{
  "num_hidden_layers": 15,
  "hidden_size": 192,
  "num_attention_heads": 3,
  "num_key_value_heads": 3,
  "head_dim": 64,
  "intermediate_size": 768,
  "vocab_size": 8192,
  "hidden_act": "squared_relu",
  "norm": "rmsnorm",
  "norm_place": "pre",
  "norm_eps": 1e-06,
  "positions": "rope",
  "rope_theta": 607000.0,
  "rope_fraction": 0.5,
  "qk_norm": true,
  "attn_scale": 0.159,
  "bias": "all",
  "tie_word_embeddings": false,
  "parallel_block": false,
  "extras": ["some layers without attention", "local attention windows", "shifted keys", "exclusive self-attention", "value embeddings", "hashed n-gram embeddings", "a smear gate", "an embedding shortcut", "skips across layers", "LayerScale", "capped logits"],
  "init": "orth",
  "init_std_qkv": 0.0202,
  "init_std_o": 0.0202,
  "init_std_up": 0.0202,
  "init_std_down": 0.0,
  "optimizer": "adamw",
  "learning_rate": 0.00255,
  "beta1": 0.9,
  "beta2": 0.99,
  "weight_decay": 0.017,
  "lr_head": 0.00649,
  "warmup_steps": 243,
  "schedule": "wsd",
  "decay_fraction": 1.0,
  "decay_shape": "linear",
  "final_lr_fraction": 0.1,
  "batch_tokens": [32768, 65536],
  "max_seq_len": 512,
  "doc_mask": true,
  "train_tokens": 534600000,
  "max_steps": 11193,
  "dataset": "wikipedia_en"
}
Each number is 128 + 32 x the weight over its row's rms, rounded and kept within 0 to 255. Layers, rows and columns count from 0. Numbers have three digits each. The size before them is the row's rms in percent of the matrix's.

# layer 9 attention output, 192x192, rms 0.162, rows 0-144, columns 96-191
097:123081082178098178158099136185143189087107100084130154106119165072106155074198076077114123060070112127114159112129131131106101119147105086132145074130119135149126108106059166130138131178143191149138140115143127102110149085124116113091115180094127122097107139089136108150159115093126110124
099:110173153077105070153127136082090173107146166105159176093161127159092056115127159116099030171067124130129159079174132102114102105150100112115144138147132157124126149110154131153167151154120115154136123133150172173102142136106144095100126141117107135121168173078104091099154121143130115158
099:157089109153150175101208110098173119133152099161126094111092113118112140198103157134154178068166131118166129136138131130107158139108149121110140118125152145106100108141146129145127126116132110115129106151168133159114149113129121120155111117148108153117185138093127102131100107155117106137
099:091103107149116131128107108150146165118150126115136149153096118108134120057133127139145144134109094118109130142118100137120133085082116109171131162131145118109163117101175112121149118102146111152126109163136134129136140117138139082103117144115118136155116090103126135153138159117128111127
095:084132092119150086140094104135164129128134074121116064127116095138128129146145159152117139139131164108108140143113109151136146131113091161094159145148080088132128122147160157134122152144106138128127141154151153130061117187119108108138110115132106108130138154162126155153100123175097167153
097:158107122138164149161141118133112047108206130098087134119139107162065104074126104155095080116217125129131130114133070146146112120177131136101118162116160107137100180142169123128146191138100130152142183158155120111056095154146104124129154100123090117141152133158131189125141091126160168174
098:113154153151111127170170114153099129116090159088137154100123139148145120183051049084210137134155124116087111140154146139141141108092107114129137204131120139150115159151160120150114136177081124120113119122132127144111102130144132099149097112141132142068139147102163129115111140138123171095
095:135122173174087146146136121124150171072094099105091172101163156140099181183089048131097146171150164166097111105111121124117130165137131121127138128105131153126098157137114120111110138099126147089145165133113121136095127118135140122152090103079121131117119133105148076089139102052176150163
098:183120152112102096109119120150092088137130166099174073096173103137088083108170142176090117090160127117114160120140150124155109156120106131133116170143093109130177150103173136137135143113115111139118089124146105128099121102114136069129123113125146141137132137127100124152088138143108133119
092:115119123157010148120186112110132171110202157091155157095125137146072113143190116133123106167106169145022131152111149201106146132098124124109131178137141085129106129146158119123131136146127158111114141153128103120083128147166157144186111091134131092111144176147151129098167116114119186119
102:102130148146135161088134101132146114136038130134117142183109097128220177091190110157137173221085148146098095139082131136154153154116132121152151124099132085132184137142115136133110146120066112116111199105154101143097124175154108186087142140078145138105129130142121099124103169082131184146
100:101113168092126098128155088105124140123143085137079087115107093172201124145124114201055157155117096142105177140166120079123126180144064121095071156133091133118100111101101135078137135108078123139117104130091120094078135101099148121148133111122139128165130100147146178145093124109171124104
099:152157137134177152108116126069132146125122131139107122141095116146187130191123157174187125167066137138120099136095139144125182130115143166120133109135124139098159112145109147133147149077081104146091145137144170164104120146132102131145162131128129143144150107149098145145149147132123137177
098:136095089084131152154112129107124133103132159124123121116086097147087125163127111151101134116101121127109109149158089126160091132149111106119155143115136118098113133118108136093123152165119158114143129141141165135134125112137117091124100141145124120167119138063152117129140080103168169085
097:101115100098130178161109098171167087105122215083154173071078101151084141059107206087155136055160123129140098125096126125144114132144146099107116119161058124098138122106111087143166137102140139118121071144139082123147121123115118174106183149123155086129140134161126101142111115156140083113
101:087161141179173098143078076139148084104136049100177168139134101132119106112128164086131086143109104077131121139105112150101115119124152118191140120116140113141144112088098101152116125156142130176135128189176167144130171141084086112088135182115134177109126100115098137123090136161116104131
100:096097124154163147118141089152166076117180157073073095086139104170062166109157184137101130112171122149079086138140155108099113141132119124135143124109131139113140138133157101076121121127100106123108105144146149087112149130146153107155090063119095101132176125135114105147113133096157121138
100:165098093137189173155139126131128172158201164107159140120142149142008115103147142081104069098132105135135147121107085123119140096096147124124124105102155129104136116102143127117079109140161093150126140142161170138162126112110112107162101159120100113124168134118123097130096089099119096120
100:101136122139158076144038094204146105147113113133068173139120119089151126123175132111117166114167119103144112121112105143149110151179128094128138104119063127148134136150114157141121159136181158102094127101112125094132126137172116166099133113109138147119121139156080114175136138157163082097
102:145084152143144060144092137172138124105147089129162152097129142126105116115205141092080121116172148111112120116119109119152145193129101130092092143126110143123150123156155093114099154092146088088143131088090126090115118132151144140179126081136119072133107116193111152137096128097134143128
097:159123150115102057164100096169166165095088114137107193125145168078173121170116134096136147147150127149138165111155148112140143145124095145089078155131135158128138131142090169122090137121128133091167174106106128136143144110134131131130127165162101129155113149113133143112102121098126120145
109:193107134178114146155070117195176106095132053105085142113123142065115133094136134098143117128145094084124123148135137139145156141112120131118131155136105129144143135171158136148146138121144130113095159147129124110113128160182153139110099114089162111162146122094135131122136147167168134122
101:144145144124061116107093166110098108167143146167179095130119168063123077124161175089157083102179127114121127098131118172130166076127143130134136130117184138141131117126194105134094125167157101170120121120139125089146124125122157097180127122144122103138175181167160119170109127122070133120
101:193098121138124076153134132159140182120157147131172169114126149118154170151105187078119112068120077155148105131082147123109136143105097070126133121168113115120174178105141045163137127141170126158164115075135109099162166138119147144157113132145118109092145135105125047116147114142131080076
100:151195127145106181127067172150062123173131192105113128115116049144123102158135069155134102108205098156123157092126113103117158104132109142118180113131091104111192120119174167088121137103157134123070134107093118131152126129117175099120133118081169061187164150145096121192128131115107113119
098:100165138130170090141159115088092151101094132076086137110203112179087095111112093143096145139111152097128131110153127105129125114116126145115085148108118107156148117156127116102116156134183119125195119108094138097176087084145174079101093155121139154155141111143141114103179108088144153114
104:130128116121126114104067106157170120131118104110190138150106083077051132110060158121131095120120123112074146156119158126170112110134124068116139107158144148098120133124211101103116103152140141148144114089172129148138156155130144144141124105164120122104127111129149123134120147149098115106
100:122118125111124131120110079167213115119206223166057127121111126119116135094124060238174156095188125135132125132150114134171150126132162144107123147103161117111111112132159108088108161115092078135120146103082101087115086115114155106170154092121121144144145139161192190120133174080135135148
100:166085203141151084093184156146200074136119109157075118114132088131157100140106126189053188097153133113137151114116140163111128111118133114112129158141092099168113119153108103140088135138166171111134106145114105111140114115140104131137127138136124110112161141132086089126127100124126135054
100:125114124138117177116104162139147169156170123056149177138106070096071175075138181118103103102099146120089114118107139119143111138163141140138124136146123170134093163131127101137110126123141130123118141163121090136128139117084109120154139156090143111148147109131162134111102112126129127157
102:086110153092120170126155099103086107155075190116145144122133095078092121097137145206131143128166108086148116118101140186102137096098118077139122115177120091137122151118146084186161131149120135146110140126136105119150082133148140084105119137171107118121140115103110057110119128117106083090
097:148137115166101155091139165189113107166129148092100139113164114137091112071129135220133149087105180106133123081142105120122120129131126153135116147133083123128139141129095131134096122129126130064132171166112119211135149119079096123118167126131152077155075121136082171049141129099123185148
098:079132102131183153160148025121128114076176096106115155079145144171121148176165098129140120159139094129147114144142112107141111102129138112124103106136109143120102126126135131112118134148138148164110092158152134151134142121157084083118128153116154183080103133114146151139124132119166092118
101:073142132135100090134122120111083131150134168088129135124123102140104199097139130156086103121145113199106094144121149150112130104159142089084136140136123135160121158123118108095120140126131113150090110084145103116162095113130129120167139138149139146055226193126172100119151135072158099110
100:160189193161158084107153112138083142157141131160128149111144089200082112176114162058105115137126161115124161162104088183145154120098191153114118120147121135125118133157110135145101104115124145109107133157114112130134140098126104125159108134078120091090143153132106139133119109135085137190
121:125083134103154153178137111108150099068087184157149115084084139138105121159084077159142091144115163122154135126130123142108111158137127133134109123122108136139110148141102136112104127125148153120118107142101128147070137099142114128158112117129135154104104132146111120114132130109135116131
104:093165148103146066149178092053103245076130151124107137124161170133128164075116156170107130089072133112094147161127111125119151102098115107127158142102154069127111109117131137129135128154083137128143177149164170220124125101126118082104113160115097141160128077064120090121133110109131174137
099:147166158140099095120117139118088133108060137078157136112185138145092117125050124181182113111131164126105091129153179142098136135128131150110155154128116097160196137189119105111118159111151110101102125100108150153148110143178120103153065123141140124130141174161099056137147200120138156101
106:031132175081158125139117170066121083109080136176094087145068216133216134162136186069140134195134136156142106127125171155104125132159130177117143063130151127074149121128154132142172122093113158130166108096126122100099120153147139136158142082138128135119140153188115118158171145160124131151
098:075171111167182106105173116087104096138098131082106144123183116134121141098111078142144123160095172109077104128114107140140118130137111123153118153133098122143133157164114142168121157123094063120136143119153147116115119172119115118107122170161080153094155116143066133110112131141139119141
100:126058150131193178102192130124151134154122092173119090160121117095120126135144093171163204110123133126114139154126114153127122114131128138139113159116130119149136118115136140128154135146113157132143142155165116129103123114130109111129137115136104125146159134101129122131141096071156170129
101:071044130122111106124162129079140100132152135139135118129139147162131125168187118151103165111206134113155146110151125115119114125146111142080146087113129105102093096138132175104129141123134148094166157128105129156110123119135147092111113101105112154139120125129116151134147119159152141106
095:086122101138134098107126170160089175179079125141103106187159147136209147113120095122079173081095105147072172063109079160092122095120091133123121151124125131156135167057096153093087150153149104188146209137119129124130158122050141119152117159127087144106116160148134143107122131088076128133
098:203081162101121164079130139106138149100090151112105085097112150098070106141141111124142112102118151128111124134104115152116131162129130128118151152176123119138094202156040107157130172179111140119145137140180120118134155108149151175121145173147130147122170159098115139089173141141112139154
097:113135167075148111087157158104123148188076140170171050186154148104084110072133210154113124155096131105134133139118080144131128148087082116108086135097068086125137092131115161103115142135147145124097164163120153167132119167146088148106091136131128173098136114112113162102098114126134111095
098:079129024137137180146108117160138151145180130094109118107095070126057147078130110084074082091161122121169136112103094171142078116141165113130137120182138149154072132094118095117153091183107154140131105167151135126125149142095084112115107111110086113099120151098128094159105075149101095152
100:113107108127221149151125114111098110116132121135107130113121191152114086094241139146136156157089134093123148148143146159143135135110101113169096138106097109149200080117127111172189154138084138136117120116123089117102081125137119108059123127093209154124136091073076125133132118126122158089
102:210100086097122104147131113107116136123095134110126102075157126202083072174165157068160090158103163099105115110132123130128168170120178131103172120150106121133099135171139153117104164108112170081072156176165106205095147128176135136120148120084140176124110140133123121085100139141154148150
099:099084055166151099145103117102157107126133145114106063124100174078106131165153151084111133106192120169109107162121146160136119140098137130109126123113126134145100111118130122094124103128123086123150105112083139031127103189130166127146094105140089198103152087127139104126126121121153077125
101:146146129093175115120157139067065129138188158122074112105162125207132083209147087094096148161120115160105103140124102116139115094127184099145163133142147159148126143094126090125143111134152109124119088149145140129131115119114123096105120141104110115138138118063124081143136080109158145129
101:162139080146158133138104135108107089105085090135049165159150164126123106096103066250191148123143141089123166130132114092153075145151161154178108166089166157174136135124134113119127105157088158142148130137145137134127142091088069156097152125129127125164117071123106177141084122154135143134
100:082142012168152173169173129138134085124169142103104125104136143116128098166135162108165129137188111113179122112120143098134071105159137109124189071132179170137128089093096108130118083134150102114147116092164180137147138138087076153138135127193083129136101156103106073122125105157131099074
100:187100120141126103115076185164082101120062057122056069142124159127144116128111137103085116143148139117143138125126063114139108177160096141109108094156138137097179109113093151113145149119105108106129131087135150095110114109093137140147126116135126115170092167146154120150093128111133140157
104:112133068173140138127064134118138121123120165108108101152142112112055175123086090049131188078180123135139121100104167123114153151124163120107138104146126123126088151132104111141151152105113122121104105154127138118125122168121133179146120137132146143100149137156124082097124150155142118136
099:159135132151119106093098147126105088168185198152152122118117066135070083105141161117086124100171129158125115141108109108110172197128108140096129144155116082156144142150132130119118175092158116121144103135116100085096155148166134136169085135064171115122107115179150111134129130133162155159
098:147102096056153106167117074158142174114179066089146116089161162130122143152241122115149092116137164096141068143126158143152116156126113116119133146143146140113128124169147107132122099114134126077129156086116119178173128134152103089123120119145109101136108114113168088103115142143112128129
100:119132105115172112143178156120104125137081147123110085129165146138131089092138182103184111095105152166101121152136154125150143145108158154140131187090115113117088122144159117164144144092083086123138120177123136153078119168111125158140158125165146130158166089130124148113123138178137163135
097:124171130124123121167135132135119069125187159080116091082137081132139105170106177113121101193129125102144096148138117151114168132103198154133156134131204131164088099170168113159105125097125109130120077143107165109116110145155126158166162080158152150137122121164175149135125122175116143124
102:082116175133138126125138081125139126127130123172082171135075164169102136161111075125198187148209091156154115108154203096117108123113072100043116112088125148150109142159102153094131111067163094107113143082105088092147154089171160099158107123122118161063128121121152113119126154127126068128
105:179128158114124218083170088134155111125114176149098124140106093131123156076194088187094185074124121194113141100156164080109154164141090182122098145097109109101155127147120170092157147109075144127102124112084111087126099098131181169133153112161150101181173106198135194141103125141127153142
103:138146098117106179146071149150104095140102137116097162122154055123098123020170080167165103152107178139142149137161108078146125155135108189113112170115074105124124112149155144153159154086060100119152088152115087127112115114142105159140116121124147126147096076159066154128136127182147194143
104:146114113154120100147195144100101114105123151125147138129138124084118132071058185137148152096030115129149120169115103152166148108110182124148120193138167116108093135108121095186132128123106083158126086135151105136119112144112112135139130173145094188102132121092162118138120125149116129126
102:127167142123106207124114108140078137124119199096133191136130113084099157093100053184151145065153119123153152088166170074120138127104109165115125147086118152142128141082140161106076109100114116145114123113129126099160108064102147089211086091156127087153110128173126122144109138076121107150
099:148179100117114134117172162078149171113135142151115150117114158091206157108097174119144106123122120124119140115121107118155140092135177154124180130088146148161101138107113141133114138107096106168096149139154139144137107106095111185145168157138137116134159110131090122144143152111096122128
098:050178120127106133136014129127111101140117152139115121119104067068117138114059113078175125152192120164100100098119175131166109077139095075132140109140092124108148196090167124155144118126134140143090107094150078136110095121127185154096169086125153081092166156088118097131190128087094145120
102:129088106084169098168153132157085103117162167126083094097126196146122049155160093146134122111168073118111116104121138140150089099109146093144153128120128170181134144072118085116139111135081080205088125120096118097147104123105114086121164154138118184096118092055120111121112158117123074111
096:137171153189096146108182169161113079152140179137120157151141095161190149128101170159132161130154107130149127098145114071104153117129174119159155084095158130119130154124101136134121099089122088135113124107147109103175159109109149169137163154069136109126113112119093099143120121070136124150
098:142172150169196106174124131136080087110094144121143161150116113119075144077112166126123131047194111140122174115142125102094144084114157102157106105119122119127155145103088133147142147131173110170137142122135116106147117114114154137136117203096159122131147110098114089110165098087126113115
100:073171096148105090107097181095116145117144065107078117152120175125170141087155179183179101213130137117066114204109117188128134126130148147129138175120128148132137112082124078127128102128106125158138130183157123120123160159067087132156133113131083104101164110151141123124119152104108119163
097:091126089129134037150085115075156140092092140145132154113144207153103080078161185150132139185122170123102116130169136125119137138129144132180087157138152128149115133200126146178148128122118124078148140072131111101131127108179148102113149154106128130131138123096144148147136085098138178136
098:224140124163145117070079114095110109163182105111094179166175101077102145076150124186178167095078145105173155111121135114156132134145123136109134147111127095122131106143147078133114125120120108115164129104150143151133128128089115116152132076140084125127145144169105163105114121148119127131
103:104118164143153161158165122075135149130171179145118118132110140169099101184120129107096148132195120148133110141107128116148129146129158142105152127105162119084130103110154104108169112084096125101137117137122115127119156112114116137132188081114122105149111112137138156147112092139124152135
102:135122102143007088158101131173125127141151102110138168089144113114200084167145141183157092139147165114148132134131122137130131128140094164127116159137113113174109105138131139163102136116150149094145132155133090157146148075118120100123156124134140111123139167138145157110141130124113159128
099:137154202133077123146126088222189107109201095129119181076137095109138145133129134050096129116149140144113120126097149188140168142105130181150161180127119110134127133188114109173092092136113100091102151170141161185088122154144076099166114110147107072168142127136109107112071147118102125155
100:107115083060197089127119119092148128107082074114119051135135171132123133117127092134202108157156150138116121145151129112127128122132108163128100150138088125138134091157109135105155153104130181104131130166107145174115138097149132131113135150115180114169130101118143170146180133124169169115
099:094108125106080141090139179093089178152124096134188145108119160104153081124170135105186087134102126122155105129178123152140126113140124129108099135105155154114087075146117126145155121141131121129121117114135148132105097125137147092128120118150095132096186130102139139145146104096105104146
100:084139097131101175114102115123124107123110149097071129139118109079126151086098031128153176152189113107093127139141094097150146120068074136086116120095086149137168083103116147105094136109159092113107102137093171113132102114096176116103109110125128130132160155092155136110130100109142124110
099:166128072161151116125126083191165111148146148177145176116144097165114150125152135127164146060120141076169145088136113125148141101110147124107114132145091163138094144161169089154127141093115062156116115107110139083126110105117135143165131124136138117101147119158099141140089108143083105131
094:196126146074139099153152109147138100083135156158133101077172129113205127140139109066139166094186107125182125097139134101118162151111091179105138122096123086096144111153130152127159148107162146127129130145105143148134162111152164156150146100122149119121140140134144143120165138153101131138
099:083140136161097131114101133167122178158096101081142158126148193145158080095223082154103121129108154153151109070127082136075134164124084186128097110111095112155134114139078134125122131142102080101150129101092137070125152117103177134149132114145094128168124132175100153147098126129108123122
105:079158117114104105134121102048105144119104116119136120189156148120167175159141087131187131149156125182189119105133163135139111161176102182068143166102090121121117141108110156118141153109073116138122152175145124134118185181090103144127147102121147153127138163170116152130104162176113145140
097:113134179132114123135079145154124134150124066130145236135122125146161093129131134075104126123165128096129126162114154095158169117166130123146166092110147154107098113146141151176072105117096124121121168034120117122153093112114153150163109114124108095096152091158145150169126147115119120126
099:120135107133159101128115126130120114138150130132104047111162134180118101185127180093080089178148108125122123098088099152162079155130096120046120117137064107109163133116103129069117129135168152108119148136104104121139152121116146104124119113101127131122132168100141126094121131122109093103
101:104172152092161144145111115143118079110056143080141151127153130104200139166188103160153067132152158124096099148129165183085138115153126171181114151147089124148205131161160127190133154110148125134153113145141089100150104100171130089090138152144124129182144100180047109145128138140132117127
100:185150097188120135073169164110100143174106140122164074162135082080132130165118091154082152056060165150104144087093107150107135131133111133136129142147076109154163155114084129110126158147110168122139165141095100125127080140102118136119094166144124083189113142152140106088129114087138150142
102:135110212191131106103133107122188151147132098137120109172125110129163158149051106183138181104103073089121115119132122138129118092126120132113096201079093164160126183119127128133099152103132100183112183192107080127126139134109138156094117148146114111124170074140053180105085173169095091133
095:120133107149178141138109152088071153130097105100154167134137156107113090105187093162142094154099116104155129140157117138135116076120126124144137157139168158156156118135105119110145109182127131164163128125132193153167144133129062098102128196189097115147124129100132093130155118138123111130
099:116131127065081100160151141124079146129117178060173184142148079147128131064142099164137028118130092129161121128135137118150100141164133097091091127142106154160108160116151112111145129123166099142112129126133129108152148157135136145115146134128106138127165106123113106119130135138152061118
100:075167080065150080128081141120130119114074096168171067104106167118183122233137143072146138114126150128142085163121101152146128148158151163155135126129153116124164115144159097157111109146112146115134115113165104151133145092133108104121149067108098095108087156160127135151088144119117151155
101:127116079121194087155083179053073133158089134098108088139163156094085134094129150122154101122197142123111136105107148140123087117151162110110083120169111162102119137103094142115177120112133141115120161168148116149124133169081143172102140116150096120123111165106091145114134092146117106153
098:083108103130043140129101102121150116109082086096121073105100136125125139169124136100093124173198138109119105140121087132154124147126088128092115111120130175102107110127155116087108111121136105110140150166123182148117154173126127132142107067117126128113147121132150184123143110122159166150
097:099118136106099111114175199104191129156154125112129099178118143179138129147065206146076113192125105092133107157076106134113099117118104110136136111111117098137105110102124116133108117136135138137138142171137137120139139107103102159105130101147110109114123097128091176132104084164121136083
097:127118095135180163065128148167094109159121078108086104165169116143100137123157089112130168127124141097111171096108149146109114136168145135160154135152150134128177186105122105160123137188099183176166160091140119111133153140082097138130123149114127101161111114152091108114142154113077134162
100:133154139133172132135079145100101142115073084194097136170111112117142158162077124043135115131149137103096157139148091110123153121126168139162110138163142161085114162160117162165116156133109130117140111104115138107125087135169166126139107141115112123150099139119123149136156115099131140140
097:110151146166065090111111130101174154112129090093145145122144142127108133101098116154122130127180085142103131105134141109108154118122105085100128116134056158142130128133114124124129139090168145098094158110086099116145152118124153080133089112086118134100111113161084153108121150141168072127
100:163182145158129128130136162099089174151141099108091113145125064120064115099036152124082130114199169095151126124152151112165130139141170124138115110138137097104086122135128125106119114182104149129146143137137132104138111146121154159097103095144119121141126121123171146106116184108111162161
099:125181065122130132140142106148104162106150111088081137104155152137126122129092058064110088103078134095132171111143141089129121072137182133173167112169164139145122108114137110109094089173137161147155109102138123139164127075093119092121141164106114114147120097106147131131156136112110151117
100:176062131114079100137121112193130140137108132113199112108127129139165120205191180114047096075069119126144110096095096137132129148112127128130142146136116111143112155145178096122102126133113119105117144148131119148112116145129090081122134105090129130131140129140134156141034104154163134111
099:109156088154123163098096086140133106090125085095069090111123135087085173172027051132147180110195100077151145105115148116094123090116099082130170115181135111159097134101123102128130107173162143154128132091117124108181151136107173090140095111119104133069119133096144127117140146148115102093
100:121156158081116091134153151118081115126131105162105080122094147140185089155096115115137089206160091150108123119142135156127136088129153081187123140148153137151092196134107110168159113165089127184113121120132159109127092113138123139145164142181132090138111107120148156155138143104109088146
098:254101131117109214124046171191082110128102150134154181142130116127062144126113096116162164133150086130128120115109126101120137129063089130130133139134127124120168141126194111148126114072155080121105102117095100112153155122161210113114105109091141118131126118075128119150131124178120107089
096:135115187165080109080094174186111089146166090130062121110122150159159074061157117153085194113147137109141098155137138118131155123146155164127127166076136135154146156177126130152106138065151128111099150134110081107150105128141126175121117124102120090115165152164129127170118183120131124152
100:101139218060092123070167117115090130130128149154064141107139101163169158112198115149098133182134130124140107148165128114141108148180094128084083091114112186142158116120121194077099131123158141106097155099118144129141138114131133125105138122127136146126138165133143138175111133105129091156
097:153159062173159100153076108160088089090143121086089082077158142125125100172102151054168125080137121100129081129139091175152157084128150086125145145140151153166130156151102083134127166167133133158111115127150159111150106097180105134139126129163114115073153149097126112132180112069126130113
099:135144141123042118089165121061094144137146198123227128156135111129047098166058108098177114116201121149147120122158140064147094124157132120077134146100145131121123123097170132087147132123115120112170125109134109119144108150123143079111094105137077147141133129100172114140135117149160138156
098:039150120114128153105146168058115161165114162129043127167130090139182142170050082106062177182108121128138150145150131130149113108140147123139130137149130143137072116090123133115105112156096157128133142138104097145121081123078131095124108112109134137100128141119147181119132116149125167121
098:037092034128169092121150101117181180157184131146086067142107113148131149143121125144106132121186142157092160131116116116097134148092137106137148113136111104081062139130112128155156134114095160124132136126132134164105137127110154154151144128110113135107128075085111134107165106149141162129
101:144150106095223159140104143148119139116069122140096122152140081136101164157116126149113147114109098125120144108131127132187179102124111110128107144138089173104166134134166146113144195100133178150118154172118117157139089102158092096111090154118168121182105060145124148110152087078170101118
102:152119157123185098142145126130131106151084138136172087133125134106102079164143182124175143108098135152109103154113177141097172095102167092143142115110134091103153099141146099145103105086170112107130064062142106086131109153165171160168127121165106133113157148136144050143151132080150142048
102:167079093088135121115174137117127081137112102144204142109163139164083146038152183137151153100086117167150081150091151090141138193138119117109159108097113069098132114135154090112163138080115119110125087087122126096124176127165122183145192078128144152105150093145111117158111117170167147081
101:090149148122072139137118162133080104152098175174162134160096154161171036150073167127153116150169129136156142107062153137065140133080140103143163092177125114124120159084087127150106117098127171102144132153128107143114135132085149147107155130109147168137081160126121108075141089168116147108
100:137180099128096175108111126118123121162085114126080072143173055152155114165105068114140139135106142144163154087160149090126139146135098215102114141108110133142153070122158178104164130109083122124148134152099166135123124138100138121115099079134113146169138118153117171172132078183120166154
098:157128091108100120100099097107099167087093118157124059132145174101111096154103089159162127110070103132116161105152136096128126128112103119124100137161142130129127145121141107109153121120152073159124081112165139103115139084128143072132150137096127136146141127125134149155117106092126105141
100:226097140110131131159136135175140055132139171141099144115144198123110121128123179140159095118175106100089124130102113112119151105085118119141186112141122150129135174117137133171113151110128127123119129127099092097151108098133131086137134153102147108113062093119130152115136123125138131129
103:109119233118178083079150125109143084151156180190095058142085105178125123150156190201108176136152132187136117122176181118125123137177125175125085114119125125109146130143095173122147139106126110113124127086163124088095124090137134140167142109125162111140133161159124147176140128093126167145
101:140111137176190131108161119130108044150090165101153111134132049077109163133062135056163168123119155119180100163109142149113097106147222137200120122173162117158125152133093089177148095145093142130169107134145093126117109165154105180093160169126128178103110132084134084137151119153138150129
098:085131160102100142104111086125133137108160000160113143117085114107142134121100095161200173119172143109113143150144127112128177125107134092165108154165136162076103080114170104097138084132118118109085079116122159170159142165113132102155121112145116155125127108128178097115111157131136102125
097:180096111140163158094088129113118116160111133184169118174117104063105170096148129166098141073056137109149155151107143130177135148115118128127105150136120110090169074095130126113158104116103111124132107100118125124121108148103103130123106094112130107136087119118117124179116109119090135111
103:112055098114098063116074083156135099116102094106138067153128104101102108090137071181120157133174101087088131139154142133124131106142098069115143162173137123150092151135179090146138123155175142143109092084166105075152159100148210118119122093116094078115153149102157123161153135111109131093
100:115167145166115112148096106162110112116147139157044093116128151174138088145097155097136119144130147162158122084113137117127133169132132142099097117080090166113107160152082137115105104095150081100130120104086152088126096119129137124210075084132139135131154157169132153091123120098181102146
099:109108050147185191122101157161180064149137226143088087122081095108092113228130133125135178105145119087155146131085119145107128100114174126148148115103174107150132158142112067185110137168147127153181116175163162095134113110118097190128150152159135083148157157169119131080137085126146153129
104:114182118126078143113186116117118174123180131142095187148162117159170150090118131124148132166083155175171102125140121105132149184188143172101110104089133136129121116154093160111154161073097128090102148132132138166099123083129113198149163092121149114154167147162100132145127154098156148186
103:187090184147107158095154181147116074157138185092149180135162102123086118079148118160088131117153135137202165141148134122152141126131190157128160170121126124141106139081143122168130133111103117123140100162076102143110073118088116128172124120097172113163116114131144123143144145133146160136
099:165128179153094103147161137169117162116150090166195183117119164125146108100152112125140154048105111180170154114172173164132149094147130152130103190104125122149132118117075162121110105161152148134158192140115117139130133104104115149137114157154143083160119159146149139165138097103096136128
099:082124089136124127140111119153152175118178068110075146086126171123160142106124087128133096124130124104114110135111077144122119141115118113125134097079146160135149117129156092112125120151132104145130133132121151100112135170106096121141087076129108157085146141116117151109100131121137108134
100:105105129091151168120167088147160092128148116137148223121107144116125159059209151157155094154124141146044073135127170140096158122120106102103117095119155166141139145174150140123119137091097082128120180058126108114111095174183159121159103111164061209072103123160145127097119162100151097171
102:127150130037174139154060136092124157100094126115144140100141128121157115190116098091164159149143086086142119142134148153095147083121075102085100137170135160179145088166128120127144148104189120135121156093118167087190129162186158105081080132136096121104149162129106123138181116141118074081
103:152147111172132135143118130209148154116155055060160167107133110134126140104154172076114092098110105116134161097150081142087169143136150150161079133136080140102168127129060171122136138147129175144088142165123116091131165094115100116166142145074156119137077136167073189147108102116131122157
098:113169162144179102114124160095131160122156068169120064151059184143219113149147248173111111138075148134179142172100127152120158160108132183160115131088156052134155131132112101171160130176115163161155113137146149139127102068123067142164181128102190124149155140152170118147132096092119199152
098:194134080134152119064179135094136099135126176156114067122153136128108145107109181107165141114019139170166133095129174113118109138140180106130139109166165088123068155092109095151167124112078119130150119114104089088105133160116163173165171136138146156141066075130144146152147157162116136138
101:091059142102220100132125116116163004113152146154088041115078129163108136160107203153144141151118148128160147169130085151185115135143118125106098116126132103148110129118133136137096151158097135126127150121120118159097108112120112153141164146142139172114107127115173157106149112113140186121
099:119110157162111092103119137157107119154049170159097123163147154095177110108100165111077179130166111124114116133132140139136149132141152117127144104140152137105148116108146139121105128137129132147115169142167150156145143112133133130142129124135126107131141105119119108142094102124106087156
102:126100126098137146138157120109120117146196102140096103129104086141178147172106168149157137136103143134176123128135138147143094122182129086115108085148137103139085086121094115114148101153159157133184134127174127165115185154115058170098166146132114156107106116140140157125132112133146124110
100:077140085136153098112094120163184144169132182138084137083110047114080092098118156145084140116065152076143121133127110125184075109164139149126144096172118135153083105152119119146144146136081136115137104154147137135088092140133089137053143131119147124125089112145119169123110126143119154119
099:115110155127133120132054128102100131121204133120054150133112107157143139120139084140113147101143128166172116153169167129150124145181141138091143124177145179131129152138137112123180112081102123109142108110116103110099158120122114092164160122094124088142137129137137103190161138130122134204
101:125139106135097097128150171118106139129163123111156118087194139136105043080137200147170116133080144115153105110119147127136106129166124109115171100179168120099106144163119122156113108162144157105169161077190190229169172128143103138120150122193055138098087163074118076116147086135110141109
100:146129126180096124088101101148128135171199105120099103162146104159137101153142126180123127100149185065093111117138139094134139175150150125191066138151116184071102148135129120130140136130117175103157126192156151156120154096124115177111135096132168134149103088172097210118127090135153147179
102:108129163097113088126088147168108089112115129126072147112122153179134116005159135217111187127150132115093116178129105126140124110121113135126144170112108096132155122146176121147140146128095113110120155145138155171140140151114091091078137131074137157108131114120100165141133117194158183128
099:133157159126082090145140141092102153143141116119197128189182137158112125149105096069155089218180126151142137110128170146100110104140108146124096153139119117125138125085129161118104122145131132161129176133171111147151155128096127114113092127132089110128153168135122118150103110103081130129
101:120081139160094142119132119145133103143121160104137091091108079146069114134175129062121125132090146163111115137131105164129173151118097093088146133151120118159108109162120129124109171129129117078131132069100095110122102172162140137182109124102144160091130171143177092111165138099168179076
101:135093113100086143150239122115153154117092205141175082107143102117138160160126142165115075078132077139121173113121131148124150114084128105116121174147091133127123150090149142116135133146107114168101150185093114119105115173111113110136107144112143088127142144124134136120116177147116078135
101:075183149117130137093138085146159105134093128142165176118102090119140082114130150166145120155160145146135113188134186079195114198171142117134119108148113148071129175128154133166105100144119166112157083099167076134126150127135136146114152115143122161115106119103178117130123171158137104169
101:159138182159191110134147112155139071112178132120137170120123067108107187074092170167152117104142123106220174117134116147124147098137126157122079135156101066160087132121123142178125156144106087160101130184120124151118100136094122133133113167110161125130149119168121169125120155153099134155
101:138117104134126130111169162149173184140141110166139106108092135089208090114163140131097124104108136092143144135134083167120136115115131149104163168108115043147134113147132108125143158161145165142155146173138126146105113129139081109116120123110102088151167140135139127120148125119116152114
098:115049182119143066174156139140131122150100143180113120159116234129157065096141141148115110163169156097094138127075093130117133133082133106202134087097165142089146115121118113148124108151066158109148143123152153117115127104106123154096149111127142180120145090067112148098117102112126176121